python train.py --n_layer=17 --n_head=2 --n_kv_head=2 --head_dim=128 --vocab_size=569 --activation="squared_leaky_relu" --rope_base=10500.0 --rope_fraction=0.5 --init="normal" --beta1=0.95 --final_lr_fraction=0.0 --doc_mask=true
Each number is 128 + 24 x the weight over the matrix's rms, rounded and kept within 0 to 255. Layers, rows and columns count from 0. Numbers have three digits each.

# layer 9 attention query, 256x256, rms 0.074, rows 214-255, columns 96-127
131195157112132124107120110125135168116100126146127119149137076151130100128085092144136153139134
142111105150129086134124150118165149110148132139151112132149124119145118127131141078162138091164
107102095137141158135135117101112114132160102109149162108145190105114107107133120089168111144108
138093142128162144133131154161112138107103125146116127158166124163159128113094107189135109143137
111153127118117123146109149117116163117142128144149127132093126116091134155073109120100095174148
143160144125100121133135147115128133127125134119099155131136208106128101135131126093138131151084
126066051151141098117149154093153077125128134085178116138113091131120109116113135175144115110112
123133119129121142151144178093146174096127108142136140132056144110060125116104149139128154110105
134110117110160141147149174139144143120164128118132143133117125174128136104133130141149120122113
173106113151115123145114129133110143123151147117100148108139127126167086135142160129108161108184
128149127154128115116122100153094132085097086137153169100112116151124140133102089116122115162112
143127104097141128152148115101128102133110143136139121145153126156160139182125104114151119149092
074158108140138145138118169120098180138095115145095104119146140131116123122132124152148143132105
143139167119143149123145124094168111156096125127141115132141098140086116108138091115070112116136
097148133123136166130155154101112118130152096122127132127165125119099162129152104152131091138069
133077157150112100141147136120101121089140139120106139113141089138112148124146138143109138135156
131103076092161122130088120114151161159092144105111086151116171147142093173087080106126084124108
192079077063136116073122126189112111136165127138172069170158108141099121143151116091227116069135
133064124091167134172085150114088116129189163048098128124107105132109133104085118154100107130117
124166086106122103111141068083152127128146154096130165121158136109118133094098100165140125152126
079163142120112150082070095127116148103189132146112145117141114116119100078142116127122141135144
118152154116118111128131093142106102108157149149124137106127143120125112105157129149125146128161
084137113074182116144141098122114112151108106154158147136109173133104170126168158105088135149109
110158104146114145120115132121130145115158115142139121135140112122115154141146122113122129143111
140086122113137127052141101151079126167125133145142107168115141150121165115090103129097148135092
146148145148125125136125129114133162132078145105098136109111158120111127150139100134125121147119
119091199119103144147099092110079104110143148093123140111088124103107121128107137155100109090135
104136132087101122119106123122102103140125098130149130145120130122121163116131099105134107135139
159081044156122047114152151109184138201156135116178064149080179176135113179181133162184156112131
113150111169094133133135114104152134088127104153100162145132088094144093127163151143086151140138
072130138138119164138154122139178104118072156134125111136148151141114147140177131134112146106124
138103106102139127133114127150144146139128142135104137083126142125127108114107144142145149111130
111113155116108192113104113125079116175130142110114119098110159084092102160101153125086130149119
118158161157137130135148138141132093114117159103096120126128145122136094107126143135118152101159
114172129129137131123122125143125122122108119131106110099145149126114129096124100093133130133132
116135150112167129142145145128123129125124132139143126122138121143150133085148076134088089141111
087130140109162134110140104101115112151097097193105116151125128118150140134142120126118117155108
100131097121163102171174127107135111122141150100118143139126167147135140134104148077102098128128
127155151127129083133134162128122134130115134120101102125085131129152174121156157140119147088132
124124138125164140095108133101135173124139076155135085159122092143091144153135090130171140097118
151134084099125103132115113146144104150137156114129108129125140123129125154146123089132128143121
099151116141169094101131130068185131137139138057160135120103133181094177097137137111126085113103